python train.py --intermediate_size=1024 --bias="all" --batch_tokens=65536
Each number is 500 + 50 x the weight over the matrix's rms, rounded and kept within 0 to 999. Layers, rows and columns count from 0. Numbers have three digits each.

# layer 2 attention key, 192x256, rms 0.0986, rows 154-191, columns 128-191
559438535524552484557503558566535596393499470422561530508504514514556453435482573490460495499519471508566435496443500425514533607531450528505413645496570454456377440456459509467483646532572528
470510477520543445615534471544555520344512451475513481563541535436614519467466620531543601460502509464444528512479496507438529546540437533477400444592523449540488438458424572462557536411480570
557506481472482421469478481494533443528559465605498517497478575557449525528520528537478503482535502441482479506458463558457467597502501464545465507446520498513417542541488527474424434509575427
406586625446417469439600594467578518575506505557392525607501593527494546496393486513426536375560519479381509561587493463503431508519416509523519388525502505509509432558458554437499434448450475
547582535509481445388552530555522537566548551442376531501368548458450608442520494469468453507557452528505414530445512532532467497526475421558504502398475410473493499562570499469497426501425450
489512468470431452422457450422483457570552472578445518477506424524452410475480566531505496560560526466519489530542555503409451567536456444478512481448482568537453572566547519430390485533555442
424558563497491545543537446459413482524422507504577457484494532486564509510561502487487417514547506476483520481498526549488480523519487523459533486633523578447517508360449497545481458476573556
477483517446528487508542450469458492536463539528524547525402458483535547510524518654527505460464477429468472470527559475458570448511468524489424553550523533453524443461471501513556403410523491
487507477538546478567485484510450500459465511503433526530481495517560580495498451557514516423440500480444455497503516495503545410546447500483457531501494474510551465481496455507551494416484504
534534488533546567479507492574442453496554464536490472542554506510477485480505424465487448531431638540478488545480500558562569491471495502500552460481486545461564498498532461518517482513531477
562437609474487468504475490501531552491503538509548520469502558491466508495459446529519488448506523404441500513545466460493497482524466523568515532524636516481509524576528498592550516436488551
595434546447542467521422489498547519550520481521484420515582409474516472600503551536450489510498528512526448457509472478579505552600452532475433576414498499523458432633450491489534562434503510
540487501510462536497443572519537544463539477498469463489556487487445462478475451387443486544518564550531501546492417523525448531452501474544591449482477478551425563503532501469470616562461490
555534525503563502487475435515461447500504465507519505544517478487514535516525494534538506483455536492491519488494607520569537532497492512488473447545493532418585423491550516533534491461503502
449503422521486534518535474484602522524551532513530513436552483518409506501450571570538644585577441435500489478470585567423451543480502492479455576520588469547492559504386529469509370467482477
629486554513574508404495463529546474569492502513436534506531559479406488510505613556541410473586527424641525477568560463467547548468520442453551528449473457464446430628463550445491483561439504
401504509526482548503502503470592522557506572373555461453422532497496507493401543449413551588471482466511439418514528413542451539507500511433426535476560497489432555503534482445547437446579433
475517399528434482504451407504506469524462498452504520576513492544515549548435455552483424518494507565464371461618560546540610504482538405565570442468495639365530460514531540539440487498595482
474424591538550476456481460572537568557394536504502437523556464489618555614564415507553501423478544462459485503539473504596566496549482529491518539535493470410574375508491558460481592493471504
413474485520562555585421532556516499417511431506535457519502579549629587549637507587532387583489557557501498462475471600537567390449592481507472405436543496516496429455576536549522518421486520
422533496471419525429516492544486453534556530547531535514503511482566409568472456478421475497433561519483541526596424482593468459429488545545570503482428537508586463552414487424490510519516572
541471519514498454442598517458583459513507564487572523516572469403396512524556492455502622512529544500497403449551494485537518526505648487569449536396494577511457544483496452455474549538553467
509468479561605539480418499634497393441373501502433529553476532557625586534612439501470473484477633535434456517523511502707627423505538562514461501493342456523531362460551526481520593400485505
492515464509339462389578555447525539510546465388565527518490454476426435511444546550530580539555493508512435486504489412407510427456578466550529582475520520466441606556499506484423454637557460
473517502514553527573465530494452474465498524434468476482465455494523500481475420486512501517474510503519608476552593447526471538492490494415491478469489488441501492510496415429543471420497428
594522462452497462553447449500533416521462464510519476490501515504574490563558417471512552590551537549504474391579522502479450478534477529557436506433479497463458569435401466507482480501445538
543545568550677430615514511561384612497407570529431595571546572455579577471504362574511429305470548526492477521501553488649546589536402546530581444645440363492601441454380513516495495403421485
520501459592559554536459446473581411441457474468473464622558465533482508439544613542570558473499428488568543529486518571444438429556576522489463508456458547515595494498421581432519528432515434
467440557514460504498492451403558570527540529499547397534501438468494485482458530523495449469468455531527470466501484381441490513522518475413439639556518522442445595443485496496531516536454464
482433469594586511545498495421469471504458549452443450448491470524491528565481481514471499531520420466527442503465436530492555477517583505494474520561445468465459555506411441509465511458486554
433465493315444536420544440517502478446616594573600503388533459503521441549521540404462467457534582557493505550491495582459471491516452517507505586468557546456433541541481528476605507519462534
540513436530462526535499504391524555492485536410469540485567487514529466515481531449465506541522502525518467475505447432520485524448516484496542530548552477494437613456437515452598539555596548
481438502590463568538470542467530449454460466401460437490439484588533493519492444497472586519505535519473502644542502571510608425444553500573467476413426435453436545478434470571444442551515463
499515469619428557526537528447410532510503574500584531458447402518445438512407507555487523497575419511510434435546443540403564543491510423515528599513497490404482608523456484461501466459481486
513450553474506462469498483437471493454493419487530523441579455514529487585579481502481558507505508426472473479507572580487450474575501480547483456488591480462624493558500553489506563485429471
536471571474556488489493594512518485480461584524574412442443453497519495499438538443503574497520447459551549461503432429484412521546441491412464587394504475484547570498553477538539433441418506
529614419538428461401563600504405454538568553595502555473487489464456485501508529520477524511569476506534573539469515516449485561498468475556526553495492446567477572526504467446516474596509543
692556513484436476379458485574449513462491407646463547512558535494556480518540426447544412562497577477509493547510507501528527460456468487526519472496500478437512366591543564515535526504504526